Each number is 128 + 32 x the weight over its row's rms, rounded and kept within 0 to 255. Layers, rows and columns count from 0. Numbers have three digits each. The size before them is the row's rms in percent of the matrix's.

# layer 2 attention value, 128x128, rms 0.108, rows 122-127, columns 0-127
093:131152145157148062153082169105180114119134166151082163136123127146098110120108129132191105180162088170088114176151140113163148105060144077197173101140103147142161116112129164124135113096136113102152103128138137157062077066164114085078084131080099134148087132125119109144053144104125152159107164130123123081090083149063129112077143153101147070120121131166177181115179119154092141080125
101:143151179118105158171160147167148158124131086125136124141125098110137075126105137144189130088124152142133147184125110123123108079131153169085092145127131199125061095148120158121080099159097136118177181106154133151137137074150148113087084167173156073126111161167082146132161187068133148178121145074165108183092106116087152123119118122091072093197137099072156159132102204128102132136180
104:131076094140094180146157173114168111068173099132115161206142082143093118088145074123136172071149155129160102116109152094117113090120170130180137139137132061108113093103141117139158127116166137109070123082102123139145131104192136174137161155108163153157089157096081189079138095149130121092136164186122100135171114091150119150122115150172154106108054142136040065108112157149125096137129
091:117124150167082085146095141136134093185114160127084118184153178093136150118064104128126167170061082163139122168156126131141094123139103125106087121110100089051122138112148147125127127178141125136072194124093131129159141161118087147147137143114123155160221087120113160170117127059124135021100160132116159127107118117110116181067123152114132204154150147122163136087110088164153128146100
090:110136129208110093161152088161167134135133141088141129154137134171171133119149142096158183081152132095113110130127055097068095124138189110140132109131167155113075142060111145136093151166099119125132115110116124157097067140097103102102187145108130138205096081164128168102135070190128171156170046115115083106130147133155105136116116153112133099134173115138048147098125087166174083157104
103:078127152124128123068093210147085178096168137175096172130139111152157154092148098154144088170113115217165140063154130097170116141135077158112156110166118134113132118205145117139215148103104147107083162065130142127136148135145168119064115162135156137127118125158096132086050150108124118161141129148116111127045125144109194122115159134130150136129140128173152146110122140162114107179077
# layer 2 attention output (transposed), 128x128, rms 1.01, rows 122-127, columns 0-127
097:142145084134109129152096150077116135067099135118140081090114202117080200158201095142109096091084136144116156123099109140120164148123162150160115127142122106107168148155155109109068181177183152158070145163131143104153097088187135140131115106125111203110163095149122185166125118134134111141178106102109171107130130202134057086090136102101172092095127146106085120129111091074171107141146
105:165151123137175127106126122085085143069121123151110146106131121148126116190122122090111129127146100178142149204091188135110108108132113123097080083165163139128104142057110123137124133103132137188193131098132141143124175171155152138147164179094143166105127130105108136094119115164120077088166215098040064114095179156163133160096118118145103141071073100090126090093180120140168174139111
107:172154132165106118088142081152136153134135174140153195134126120097150093207125162136070071116142114140106117109141118106104120155167087115131117106178143108102146128097087145115148102130114161097158069116136092113126135114117115143122079080175039142158166197114131103163131153086044147164181147066130154141084096153099143141133147128099081086091192131144145137194166080126140188147123
104:094115121172066123165106101139086140152106195146129057099122169102107127111187136123155115058077072117190120104133073211090109182110129117099124181099134120105114107120170088140146128146112121177182143118123152137109178067153163151121125114146143147164107176129110113124128120154090084119149108123151122101197123125105107184166114192129131146099104115144067184120124139134075124117199
083:175130085156112150122107129127122136128135122109087136119114156151145114094119177160131143108165119116153113188127157130135130123079167046052173044188144087103205133152105164135141111125164176144095156124116154125169115155122113154054092094148125116125074163194098100132158150152108125113091157096124118164082098118112169166161115070061095178137094151175138110126161111157144112115054
115:151120047094144068081128146139122158127139116175118123104103116080177109160148158085106154098111152153110169031110167194050153146111137094157088133145165140138097137201128135150132112129183120104109118122126167136110115115202199142160098146087102114103148102121149139150146117150182133094137107038109182110139112116070137157165159127144146113098142111085151174111167156086132104115109
# layer 2 MLP up, 512x128, rms 0.368, rows 0-48, columns 0-127
092:112117055133174098164183142121094130130162122073115101126138082149107120096146123112116081120115127082172163155086104086121141145135182160102136127080168131143112065128098141152139146119181145072074079090133120086125204111129075154149102154143189157111153079172063188141129161096092156125118140118117153130136154125126067093083147123117133104177082178111156104161157124161134191094076
100:130114093153113055106106151123154142094139114163171151133098078086156074166122097151072144138068135139109159124124147138095158170128148129075108202123146163139141131132154170150151123074136115239087133132100118183131111124139190119173084128165084141147109120148211124089126133022198138103167101102132122155111122160087121143139145165084178120100128129142140132137132109084112147122121
098:137098116092127137153129147146157134122116149087081132104078109114120141178116108086083134122068110197226142152152113107182079167168102162151123110185104108144127148113136176090147105103164117170090091117136108148165146083123082077156125107121100182124138097123183098113110090098134157193150139152142173095150148144102104184146152190108117040161133148128092101169118098155188100138165
094:104129101097100131151062173124115129137096130164125126117050132051122172120111140169108135117131132086109119060100139188122095117160131088198118150141159151122217118187190132141153123142153158077152095120098061106093135115157123109132128090103196120165127087142185105142123124188051146152113098114125087133152107178134117181110108136112156172129145078092141166135156101140161117172110
098:085069158100111131113154157148103090165138108103122116161177120122156160090179120127117106123079164106144132101174183134086155151105113127125116105079148113127119053170188192123123117143092107093099162118066149132115143111106124129084200121062109085160132098161159140177118137220110104135154059157107175134095103175113084136087169177098172158128128152160079118120127142167083119136119
094:188127077138105132151115082142170092129050177143182155116078172196139127109061140117141097150096138136115110140131151155126144155117107178104110193178096079095126199112151184123149071107155149154064166131159081120116110100105148088115158137128100100156185066144136138117159158106101131134092120112119146104139156075088144118149108120134131167109118220156143109064146079135134137137152
098:069168071150133112183143127135171156111130108111088042134110114121109156164174128133149127112103141118159085093144132127114097140135107169147122078177050113158096154133100120140160115143049108147167157153164121176080140114119107148178127151145085170085131120115125111086100188072177103121084134101151074177166094181129153178165107170147148170125065130160137128175121165126100181153124
103:099123116118121152109131119090124154122158098093073154168097114107140151088157105173179154187128159142108141212138165117111147110123133130106163093132101115098137080134112149139097078161117122140133118129119154163110145152123082050085128204139164159182064149111174073101180129114188130132094028090128157135178105129105096189134174122118092122063118197115148109157144100133116109115146
107:105114122202166139165144150108159117104122085109143072109052122090130142174140168107133151123145116117156156177129106148087173068149117129099143166176164132133075160128085187202170087097135096117168118106114105157076128126091141108152097186122193159107116166125076097138198116130149155121132134115120145107168093132164091078112140077130102175158103127170101149147076128071068109096118
097:127141094111114180135123146119090133077156171116125122103069077099099066120119171140128220109176082105130074135079137115125089121123129162165147133139130196136081171176133110112134175111100156159140169113090128157134108150065143163145108153071097151105110168102131165134163104192153088155078071127172127133145103147114166171197164098134145102137164109140154150087179121108109106105195
110:106104075146176116047157153133131150137148139118080129094130100128158160198140100088204112106164139096135122134129089141108178072162088184098173067118131076195109127104150161133127151090123123140140114054108156181130176174186145132138112123136120131114161096165156163085116075132120115121155126090176063136126137153152069105135126165119121163089134136178099088106107052117124154131129
100:154149140165071115158126172122162104096123150198090087147063028077112138157164133195094093105128146089145065181130148126062135149176122103120166132116215098121130106136125147128105137114102137133118123097099143150090146121172113106141149137115129134120162142130108115143153151140166153136136090084123105171125201145134082185120156125091113136040134110160210155124116095073134150125136
099:083070066133158105073117143104136162219157115147125083052092156139120094146124084110114122135155185091174125146110156116136179204142127129108088143177204156173170086168115110110111143138118083173146137132143109134174155172124083150124134123128122112093094154136151150148118105139151166108195119074095136190149114106126096091118127176153134078101077146159136139129148063171145140130117
098:098145114109176097138085164125182153175174097135153135162141067109167148139119080143113101107141146157077145072169067145139153104156118112112146113145168109101098155188069120135136125120111144114058069110090138122149140101131162170128131139088148097103080145100093168163208133109144091159142140161095112085157173103114142111088134152049024115139108127122101120108143137110079175096087
098:116118111169101109100126118181152178106117110102209171121131091126126171138149110096126149097115184083128143149181138126088128124127140075042169069111113114109136168149161193154147131132107090155131060111160168096051136152105149136136109153138128078077154107047116180090139097097171192112158090116116158124179181175143155098109188122129129106110131147139161156116111135098126158112101
098:131120108110110154187089190168107164112103147155174100120165105105103135159073073201095164135071182096112127145123107143073149167097114167131107171154129097130121110104134117109178093133155106177124123168109102099087109174127171122190115115136135098176130096145082088138113073093165135114151105088136150143139146114152165105209180144111109101098162104121125119140129071152154075186206
098:117154064132136170115078148095072096105159153123095107079049119199186112177071124179126144070142119124106098177034090165090151143118118163120130105136172153183116106165124156125095188112110139102112139097124067147153156134142155098170090145139117093124154134138139117087109160109163155122115162135108106065107195124129096153132141115152146109162134168127171127204106132116135118081119
100:128175091132153059137192107174121131122118147147146117129063096155150155177176120177112130147165086018154120169088102150168089141085104187161058105169164117164110085107148150145196119105091156128057118115139145121131127081130062107126142185160165134148116151100121141075121156119155144116087115118115144109126139110124074136115130139112100129080119102160165103115143081136179094099160
101:209122137152116111103169123142107130123121123096116179120125139139173157131106123051059192175144060130134077158161113092124142136139154167114118170152176156093094136165124090072136072123118098109048166162113132133074076151147108104158096113174095114081118114140128081058122122123122099116140172127140077114152093115148144121107153083230154153143146134083178129121144136145092144150132
102:102195095040127135091141109101110110115088141140157109169114082157146118118082130116144134155114159149098133143076083167137167089148157129139133098080139130131079181163142106217174166137130132153084173104099182165100107135124093081142106110145194157129174129145087174112124100115170091094105141112111109113128100150124134073099119145154103199144137094124103193161116093084191149101068
095:146119148125092116157144148126100127207097071115192212084145143122136154157116145115084118152193215124185122144125161125139133101190106129103111089109198093147097139150131115174152104160089154091139165112128129091108137144178120161141136144154097218110111122107131103142145074118113145161137095155072124119143107175132139144091175177052174118136109071125150101116126123096099170142096
098:097131162174127087083194129091129162101091131091084185149129147187110139128208102180156165122149179140156175153107113116099148130123165128117111151067150106129115132084167146117097102142171175090189091097130046148132098101117158101161132132084121125172162098126123115106124181122109139158115134127161170097139138154123165114132133087122191150112171058115085168083217114149118107107122
102:114109129153151152112141121136099134075134180135169161153148120069164070122174140149156140165100097145111148136193168125110087039129136133066079085173152131141082148105112153087167100143152159115184094106180104158145127133147103145089092176141109148155153084117105108154138128099144126059135124122124142107120114102115168092151065167146133111094073183151090096138176055085200102137100
111:147149109183074110187123149108183090123139134134114129180163177124094185135147115150106119111090169070148080154173122160128108105093113077112126159137109126092103141098137136167064158177086100141130177060144144098083097124167133056160120104116132100131094070164118145165114126089156080156170147130144215053171124129188168133116124147140147120101153108180143135092112153141125120078130
110:100100115115164091131130158125150096127145132150173143088194124128149097181101104141141139133141133181143127185173123130126109092091208137139049118112105099076178111021130132164116090148191089196178101091099122135093144131181093093114147107171066151124130093151115117176117172113141093180126170135149163054133097143156141170121121125155161150103147125118103129129113132112076099095110
102:141112121132117104173084159122135115068153155145145121145079155135154090112072110130097156127137157121161171124162159195187129176160160123101144058108070112103112183191063106098109093180156055089100091174154096150144152142131136094104120100119098123212078159154109184120114110082133130120178108133101121112055181168151146137092080161141126097121099134128119128144161133172105113142133
101:165106126124069119081148142136085112120123127128208091190085110086092138084114093144103128137141142132180110157113129137133112101140084130166157173047212128087121163175135147110132084143186181175138119154115173129103169098117072090065135150153134079112149096159130091117102133170164089137153112123179156142112145104160112150157182131142108127068142143096163118150104165118208141116170
101:146113188072176136148168160165137123130097196162099147115125108108126070143157122126147140091123184131180188138073127122090098139092110136146132070140122097100116107187168176112155121093172152115049093093099101138180128148125106125124103133177098108146113098204085153136099113177143176142160131141128142081088147164123142096147087149128061124185164159102091124141147132056147077152136
102:126086126117083127103151113126104105127147069131115214157104177134107146108162076171116150089133136190121110135135156098129173101169081169127069102099148103175157120164131177178094113094118111123162150154098106163083107154111155131054158070150199140086082086155093099087156142130193070159130179157110184114136090112096151109106161075145132131138113174166114167129126160152116124152122
101:083164144101120147138153147142077140169110122100132128069071129155167154121088153164113073100148116152162207137152059144106116079133086099152145127107186195102154183161122150079093121187118104128055118157125110100076121140138069073108098120160184111097143166154113095145134085119209130136128097118106141079177162171131153104178141158129153150099168141156127146105114096152113101143101
092:158137103086117161124092192092125137112118125116054121128072059119097085079135070130097162174138154141137116161163120105116106087171159116071121160154082159097119090131100189194179165147051098154180078128107109173119083092097165174108150120112132134110136148149139182118093103115163153142148144177107071145135115142129160155145130122155137126090166066145188127100146120134187105105130
098:167134123096075120123070132184136182158120123141130149142119135146099173151114134092172091096159162135125163147133167056126147103103119154109158147130167081097117088127139114157084106056169137122087154123097138099163109216106195128185122176161146141130147111149071144131174137163143057119141139153119184047130122131142123139136142064161063132133061164092129129165155141144119109096081
088:082112160108138131128139163170147091110142090173122157086066121083098100139138128098156158170142086127149100095132134120094150100164073119115173163094109100107141114151115134129101117158081096140158133140025136146090055132102172154154143154119175180101115143183148101109087092132175057091142138159097125137083121124148132161063093101150186142178083126199159125121100132127157168190113
096:138083090124176104095192117186157142159116137052146134122080169144102109158102122186045158093105134140099101168074126101117139191085096124066130134169144113153173144120097119105145106121116150088079123133101100143105110145148155139156143133113090134155107142205140124156115078144175127153115098136063142135079095165134145135098165102139177135114118140094159109175201108171154185146186
097:128107126113127098140098127151121146086129122169090147155114086115100139085069106116128144126133147125196115135144075100109151163085161164129093147150132205207108124154155175121063135116129151098172125090120126190124135172066119183158088110096120113147128124199092176094169084144090094110176151086142193142121141099092178141079121150127083120181120122171065117130084093092136089095144
101:145113152144099074178212145137083211173202111064127107191110130117153144117112120077079098172104125146151142123136199079120092117121139156152122118079158120157123147142165138161119093122168115099090123092162112134203067116123108086103118142117147077114137180077164090174158095093195145095140124159110138080144107151115133089095151164117141073133097132125122154153139125123094124091135
088:130095139165129105144139116133117161128110166084137086086128140100229107128137116119075162169155140148136157134123159105107164106171171139093131122128143112103147175122119108141130132120154109095118117103100059141086185166144142070109211159113068165114117148056193160063152125124138061086095137151118127121080082165132126076079167132100103098099092158112107120183131147109201129092112
100:166150154097154137153154145183117120173115113145081154130135118133120094094139098070124162124124126115123102096153079170137035078093143113119199140115157148094165083202129128119069067197089125139139145132126094127135088108117171093144080166054131163144111195152112111115107135111112099118161091112150145146166150132105091119138142191120100139089117113162207086158080173083136118145149
102:100124126136205134085136200164124129136128117096126089107103070123128089180169107148102131192124151197145138147098137175144133095128137093162115180118122118216131116112099143140153113082084116184037109146101159176147094066139125124161107148129114126124111169170110187089135156089159108170136153153093158136130152087095116164145157149184090148066149097092116139105116139161161099149176
099:125099115143129073155131171125091134091068149114139162109195078123172103156148111104115197201131175113178117137108140161050180102097144172103119125103118122122113127122114151180109092137112131079091182153098174196126141037088139124129137142075116132161166155146153105166122172091132091118122100157081150138105166139111134091095134082160141123116138193096084098130108090135092099098168
094:169186144118137121061117155081157099124180092097153144155121138126179105167125084082164139090096137099192140153109134111128120175058128055102117131118088085143128167135090141141119119095142138088192125195110073122110134094071101155109123144123116120162200106135093100135128134137164222143134108097080189095133143151121114106184168144111129100113156109161093107142171113081183137147140
100:183223186142157095102106086091123120123086135124145139112076168182080119144138075164134114141084118131123062144087195167121155108106087139169172117146131147116097159180108117124149119164137129089087095081167208145147157119147103147123149121077111129135176066153068116118123143151080137165120147080116119152166196114103107128123101105119093161094153130158163108098113131082178086119144
090:122140172164102088128109132131131121054134086132052175122149182099106193161155071131094134148154148115165114134134117095097140138093118129117145111172124112131180100106105108098098079156162160105074092174101100062150121093102165145120127125150158089142120152205125150158112124120116126171165114155110107123087076150127087083182216111124190106127154088116086213129114149140117174103126
106:148097098160188178141131132121157141115115085189101055143118129123102122141124047128118112163144129159118131129077159115112128125126158149110099172119150123168132078136108090139185113142126096169110158150144079149078128098073143101120111113112140172181156104151109180110120112126182164166149166149185124104072139121134056123115086163204075089134183097207081102132155157103123121143189
100:157141061123173105077161147165122093134072105138110136098108089114168108114127124158138080121130170146151171101048166148161139128050137117125112172147113115106139150196188128121112158156147095168142164075065085112155104079106149106152071114153155154124095145135114122145131117118114114133111193106119137126160103123124069099174189102085152098083126176120191154115120192090087091081135
104:080157106155123106077100135119129088124145168161064147161089135176128124101132121100152135216108102147115195111130101151166123125103087080122090122147093119112077153155151095130204139116137145126117101157118138150107109151161070150107097110127159162139154146147074177067084109094043149173093147120099112128174164153175128133134171204138134098100137066182172169076131132137111091134124
103:137177093096137139136182170135145098175181124097134139111163075105145144144145119160096140160109100086113145113211166097157155082130089163119193119123163149168133099099106106124167149114152117177183023106160127147062094100142143137104157122070186065132157131138135122127112181172091163168134118135111124170111108087128121129138119117090100145096137187094056116125079151162128155163119
095:145096085116073110157164118181125186168113158117124141176136129148127121100128161135092125111166170122121153149145101124068114123105122127147164138116176081110183121164172095125135067155141078107145091121085114142151065180159144088106186091210137143133091178095119053093120109154144131112155101078155131111109118069145129184152131191089083138178133080117167122094088144113145179117081
097:113132094061114163103165058171164105138156119060147193157116109119133154123137116094049132130097180117138131188166134102119147132123124129131146137099133100096187130097117183103117108148161127064141094132135153097154106099134157128173140139101086137111150150126139164142130114067138165191178142197109113078103043109106132127118180104128128129108090201156090179146149120093121126205134
# layer 2 MLP down (transposed), 512x128, rms 0.182, rows 0-47, columns 0-127
103:108099106152163161135116204137089153117159142089105060131080134073040167184106145128095136156141134131119087141140193137139145196162148221052170160134176132135078134163143079106088128108109169083097130131076162108099149122128136117123138158183149166108094089163098123126116098129121114086135112087190126134139099116110144118090145154146120105123121088143128093193142175133108142158099
103:071118119119135107164083109130146121130091138135140086066147139160163153074129151154184055131123113126097133085110081145181197184124100102093135105139121137118119136154129168115152128153079147117104147087091209152097151160135119131157183198085164131141083113105142135118095080156147114114140192136157113062134096137165126162167125121171078120159150162059145123130049081120134098157170
096:174100151145168216106133131096158119123111114101116178134080147102102184136097138092138180094169102173131145100102067125062094135123137121131176131144109130108177178107119101148141068120129131120218148127109173212063136138063134095111133119155097121135151108057091134062168085156114127101120097119137179109088134136110130148105092148152078115129174126122137159165144155092153142144173
098:056104081093146149108114115147130148127159137194105179112129113093186150134137172138193142050140130157069164163108091139124159150122086129100119093147162163123116130161063089103112128114138168160115181132096068153170179159180122140135080138147105125146104106150132124138157097181142142150136112110110103107183138145134168108006101148071116141112134179105122088120129129100068132150105
103:124115164153136145149072097154115105137215126163080126161168108051174116133142140075117044172117156063122140114105135120083065121172102182095182153101132103135173102178082116143190135133156114122159114125097150151168106173158105123156176111058177117127096108084111130168111116160045147097127114114113156137100090179178163107111112144117157124104116113159118101125116149122166127139134
106:145108141191139152070098141141163164102207142128138117123090125095127152112112134109157086161109146112139189110132157079155113128160163153098136119157147146075166160147161113128068106118122117067124122104059114101097083166115123099118155151187166117092103099142122102130173083161123057099195133167204117221111091169125133149148084129182136103107094106127117127108076130165146098155085
106:094136111183092177116132119093143109106141146131117125128167129130132122075090163186181139088077142132177155138049108159077160096161106113104098153111133150106132122117133168142140090113115098176159165049097210171077153156140135176146156105168146076140140195138131085156083147101103112090181116092135110075099119110146121115119169165124082145097128138100219127148156130093104161093119
100:154138100183156142132108161151066139094142121109121177082153144103146085094176140128135119122140082110080123178121185094225159076103137133112078104108085152120131142127120123160135106135123095149091160152149100115126178162178081110088085089178139146168099187152157126131175111156130171139113108117114089102152114103114151146106135109134068064054082154150142170154136221081116138121130
110:134090120108157101105128107174192167141113157112129079100116135102098155105130195130121161129161049144158121096166116114165124103138200101131096086152111131113081118166080163159146120107155146095152184140101150165092162154086120122165094171081156125182075159102083107161188118127119107160102188104089153129109138121137055108157146108191146170141151124091092079120090167096074126177114
094:128090185159160183131119162161126101142113077142085176191150190123104142133150137090061098157139169125128167160150171128116143125136113104068102123103140088140122137127119153143095091107202134105074100072144090121154191099211113106099140169170112080068127082167121114175040118100167142112161128146109127082110145134130133180125119116093129166150097150165081100125096169131115122113108
104:126174132143104095110146133068139150096115083074177160107147084162128100131102165126139144116163138175164185190110172129071116145105103104127063159075123189134126155149114147150140121089172168086183067178133153115085123117188136088098132129125149131117112148133097074124152112139127133128083080125164066148106134138133172136162137043123133113126069131180177098118204113146106099084137
101:125096104156085102133076056117147100127149136173134177164170153141130109068145194157086076072131125125192090147089095149169093146128124159148098095137124152115210145138122108101209107142158141113104139184101137099145089155103146160103137133139112161112144185178103138134145156135075106095106136114098120131121190114121147158180105078116175109137067128133198127117091128090084083152090
093:125127168104105163166166068117178092128093116105144131153106178084086149114089118183117115048120165104080169181169150150169164158108143118112115077106139106151094134064160136130138099132169151132195102118097156100135196143134122135144201139108148106101148165078131152134156063088104125165105176110121078097132133095097143132122134145092081196103163090156111171104108121132100085186139
092:139161156092094128120149113168100116211128123139117115165121118118129114146100096095171133181171126134117100141092165169139174142078110101183106124052150091146191178131165119112178124123100075104099142116112041178145081142073164130117129168108133079149198108148157081116115103110105184128089146122144135152057091133131137143068092158159155101073163128133158164162123166125099099116157
092:133152125142153163091130128190117121144137152137063051142098155168113143089158145177110109132115103154125056074158149194141113104058126134104083128163135151125188152098109111124136124163113155126098141109192182152103160153112067132090070085193172190081097162148101148152131107184127117151073115132119189148099147177140095096088163107114131089157141088112133134141089113109129151146089
101:120094151156164104146172095110122139193139116091104168137094167098182110054140156116127093131096155170164161167112132067129130165179114068074109124164103086079127135143192170151094114147115153083121131121123219147094103102182149198152124106110113123126100113107143142113145112125060108140155167107112103162123134136168109107165127158103178080193096174128106156137082095091080121110113
099:102137132141120072146098141173126140156147156119183159124148153133115139131143203077074096083161123190177182128202128107126146123139113132145111136183104094065138102135129092134133123164136165128119174093158072122133124132186103118138080098087103118076166090113084157158085127110073102182140144131131057177107143075103165088140162099142127155143131096185076139087113193119087099153138
106:137118123071160112127125063134071132099125176127126160108163114144166102163167126129147109106180117124127164151086186152108129119122155109141113094131121088163113149088190142165190117169097119167106162102111139118110181061116135109166125140155144158154086118159116103146119100151071065087139133042124162080115152105195074152166100142054139135134120091134205133163102127158059120148157
100:151119137108174148137123044125116126110134128120113085127139147113158148114127079082122170133117073122102142158171119138121075149141121125102160113145215106110120134148082119133111146087095125136113146154128174132132133119113097091120168124116154171153137145104130043088126086151103079160102158162167120165130152125176140152076174047131163181064151157155202097052104184211130134114102
097:146132154181200100074081138134151088098155050134174184036140162139115162130190188149129125102150094124193116110134141099101082122145117143088091110129076163154135101093163181071115107110116133111187113111097145142144138111096109120130131160119093079171105120148101104109113092157123118154123172160121137109128166106147117131142121086145206114191104118162118044147131163148099111126167
102:095111062159118130109166161108104167130128164202109106146149150134109154096067105174109177120131123158091134142195207138163082130115162132084115096169143167108098107127108057119139157140132135108073183117149115121098086160169068128147074073125131079144084108139145146089096185122111116138159150096161164167098127151125128076141148169154123154120093184077070163130138166158132140106080
103:155131134146119131060137102121125150094117097141156120109139191117132105166086096121168170054059090082100176199129119106138096134218189166183171177133143117194113155085109104186194096127073139124150076102172112157121155103150138092080103159201117129136147129120139109130113102108140121111092095096119119148144116116136155137142133132081123164116131171130128150096106113156127059087147
102:135108112134123167127132156133140122128128145132086122187112183162099133163135051173142099166181171152115146095150116094127149068122149121162163116138120113149085140146078121118117166131065168069139139147160074136145114160066178143107172084176125169079085094138140145107217130144124119211143120116147131115140087139144108087111142099089095168127139137193074104116093045094149094140098
109:156119137177173148166132149114108131102131131189105126060119119182157099131145135097112115130130210117125062086105205162092125180120200171135135066140173099137167073121132131111104106073173162161137129153096098189161166132142125130081134105120157134120130167080137069124134111147095116118085112132056137101071111099101108189102117126159072138103146086127184117161169109120135137139106
098:133092145139130142127169107126140141162114122121091149097139140123147135117133076117092137184165156149157141225099111143146127106095095127138094134093126149133087156002134092152127114120150047136176111110146119155082167095134099104039115131146148141080161158086142123176095129152181120118140151092141132117105112157151105171192154112159122111195125079131196162091112144092172108080114
105:184122125076106175126073119179164089132169109137191148166129142132152153180152118123103115108179156113074095130138080172092075117113206104062163126126155095147191162139110142122143139112118123189114154119108073147129098097132120100071115046140143128162138142135125173062137089169116101122087180094157132123122111127109075113086123124114146175202160081087157145128131125124120133178119
100:134129089127131169170168109179130133113130176122088101161117145105118125157145150107153135120134122111135139169132111148149167115140152118144095105125075092144112089115128099160123128037135159134141163170161098149124063214074120111114148054084125127157103176152047106158155169117126201059105122128202112158119108158087095075115119082137171143136119083145175161142125102148050118158121
097:136169132128114139130108137117093132152090117178186144145119104062145137177115066143099115159116152097053072115162101132105086136181106130215126194122093124132116133153133107153123105106102125189120184164153127158145083099132137127123148140152075101086119137115116155069102090168110124148130049127118080186172115130117108160172127113156055141126153166149155172213125151120104121089086
107:165121103129022109133187126106151153126146095158105114119126141138155120086095129147139066098173130150094127121123117115112160145120096132088135120098157126215115120111178161089041138156125169137173151173147138127130097119175108151135100198144108141106184127166099093154139160131088081151110153099187106161088074140087144101128130166067151145149114108121159066155089068197114128149120
094:119134109154110127115119145119133166144135138173159159139153089154155101103096085090173080111106156079088110123158132178054165115169149176116065124099038153112172152089112112138183142103122146076113069117125147163135115137114132126170193129126086163176162129161138150077098112176094132158124093159134099157118190045107102104122103114169122177068101160126142182115156144170108125100152
088:128193097091101169064180089220089104128087181103133127153133121158112139122147130117141128104124122162094133142183109153169108176134042170148095170114143113156124068111128115128111123099125149175088092077158106155185195157107153085099140118154118138109104055109098092161107119137103165106142121159154125102122172167117148100153044145116079100140147124119156170155139116151088110106177
097:143148120098068094128103129153059121126137153113069177088131145116128112085193124077163045141145079172146105127161057108194110162121130135130144175164140145085117114145071068155091126092114107128118075152184205162163147120082181118122114066162117138106147120173144148165131138126143130137137109105148159164164128128171103135114096173124110142134140189075144161150101075142143107143091
089:105153133148062072163149136101121139140118089111190165147048200156137136165114136154138051090098105118062065167164124106133107145148146150180071140134205152118169106128127142133146121151166163074123120101139170098134096112097145161116128174126179112109143106167145146153061117119102163121115151135102127090122151119113117143113140112158141028100106127098070129168115157120180133180113
095:096132110112154139130168135146142113158092126105121136126139127078062123162188097161090160104125148126120079095076110076135107123085104120141127126131179126207157153095189127088120118093151091133145177155128173128132141140212086120169178173119125068188100128153091124120121047132138150166074134100109126163082119110143087087080124120118157192200110154063146155153135108091131160134140
097:168102125134137146170116086155081138152119092096185196056194141132099166112101111203117138173126087132117076141111154111132089110186182119128080157097075100107154135178110160050117058139121098099113125100127156146148087116179140142159109150152170129124092155095111129157155147142106104143196091155072109124136144128123099115141119107173201113104128109159133179121144155147077089112088
099:181083087127130132117166160118184125083103160156117092159117126064155080111137101114117066201126121179110115144049062162153086139071138141099092122171100102150117185180118172194109133086127129118142122157159094184136128102184138100080097135136148113118133087124135132108133039151163099140105120104108121142121145144109148132132167176126161109100117100140144141135094127199167092180165
088:134082135074137171123138112129120124127158117139134173147067156163145164128129094136097101128138153144139062092092127153133107159140126136178165157176130139113171079138104148109118125086091141142135135137092158102146104092139104118108094086139164090137094123130124137166054124143166117155133182117085174073133135055162116207156089131139184159092183055171132131201069112088065121151186
107:060160151122102118105168120025110152112136152134148092113185112116086118119118195085131129164144080108200065106076154086125179149164160079138151112124142113140101204104106113132090105159146136159106066163151130162124110118126091167149157141199113134122144093127136143147124182100116129123117150073105133169109059133144099145130145108155097110155107103184113172094134122136193167081149
104:101154140120156167118132145092148141173105083144170099184165181157144155169102127163110118071140088133142121118083102116130173133111141138139118160100161169103170139077089139096139145096070121119072164101078140149090097122089150079215088127140105149140106197132093145075131117046132134122169114083141147156112156163114122134146085095152129176127054147110156166130049146151120182101155
098:165076100148099147102126143109101064111118156164137170097146153091098077208131175105165117110158153156119143192141088101144117114145108118173112181172171155178131083129120092151188126104135111107124137105103131073115104111117135146097150108095144125156098199083169096145085134136187085210082139115114143048186162153116120111157085133122134167067118137156087115114129092159093124132153
096:128116085047102106117087116118142125111088121135136152118157186140104084094123076108138146102198109127184126144155165183114173145150123094128175190108114115170129156111061107159183186127130131156126154146150097132129115112067153172129154153130133147151097100105100079113119043142137097103160092114142104166138167167129109190119204147103130109154101102090195156110077124116092131079176
102:167188160137105151119087131121115143103108042111146096133134152135147112075100112132150078107109188148127126192155144106129159135090107124188174111123140138128117139130069102135154175158142115101154136102152157152157108131213130147137124146137145124071159118095099168104159131134108108155116166156064124105102103103116147175163104069089052143053094126067190147209073143146140115140101
088:163114170094115119107112120147112160135102085126111124139140142151123099086130072193106157219104156119131119083137199151122094100138089100122142118132102101144145121056072122097129124169112112120162195110176126115118158067131141187121105146158128170168096141068126115137118150174145111131145088178092066112125073145109138151161177101114105156184137090129115176140070203187147140096088
104:093118135127129157114115181139132167120119062168173117108130099104130179161061097128113088121144134127127155090075185183077162157167148137102179162137108151095130149089111136115159104233108126130077116139160123140147162120052129161176082138093114098162101150097119160138150083155104125126108127085143116155098184162132064092173075089096150108174156104141120147132154139147137048099148
103:181143142158111143121165100123133116118188176177112125119159126144096124169112108156144084167184113181095074155139065143122107130171118145132095148123151106115103100168058096141098125132147126168134200139124123114168105103114064144140132068078103142150180126111172072140189103072131129072106128118097132115141112142162171195113096045151129131120153129149117082111134054167091108171167
105:194149166138104170129136103118157141164201069106172120112099115161160110125158158098108115185116121063153117177171130068131085171135096139088117147078176140166117141129103124038148158124144141125168147120136161044066106084119127131130119145141092131119092126078119106136130165137141153113110146127121148111139102126115094165199059117072103130117153163103111112189140082209155118127131
099:146106208138135161167158137066168153147171160085130088147168174103157092139133078091155165130085101149165137168147087062114132157108085121149076118134099144182055087136128144118189126114089156219135127152115120145109083085155120123133124183084136131177106142154160160091128123114077102160148119162170114135140077067089112180142103150135155089079068101125117111111130127116121140126132
095:179155086120152110102067145081065153059088123144139143125160153114142084157153160116117150091082084131121102107127156096148113152169090080121125121167123145114156166118061082091149188116123185142072161151094178159167151158140109151202136116074135185125098121166129166107096120114115112132148117052149143126150123137137153124201121059190095105076132169114155139158142099133092117119143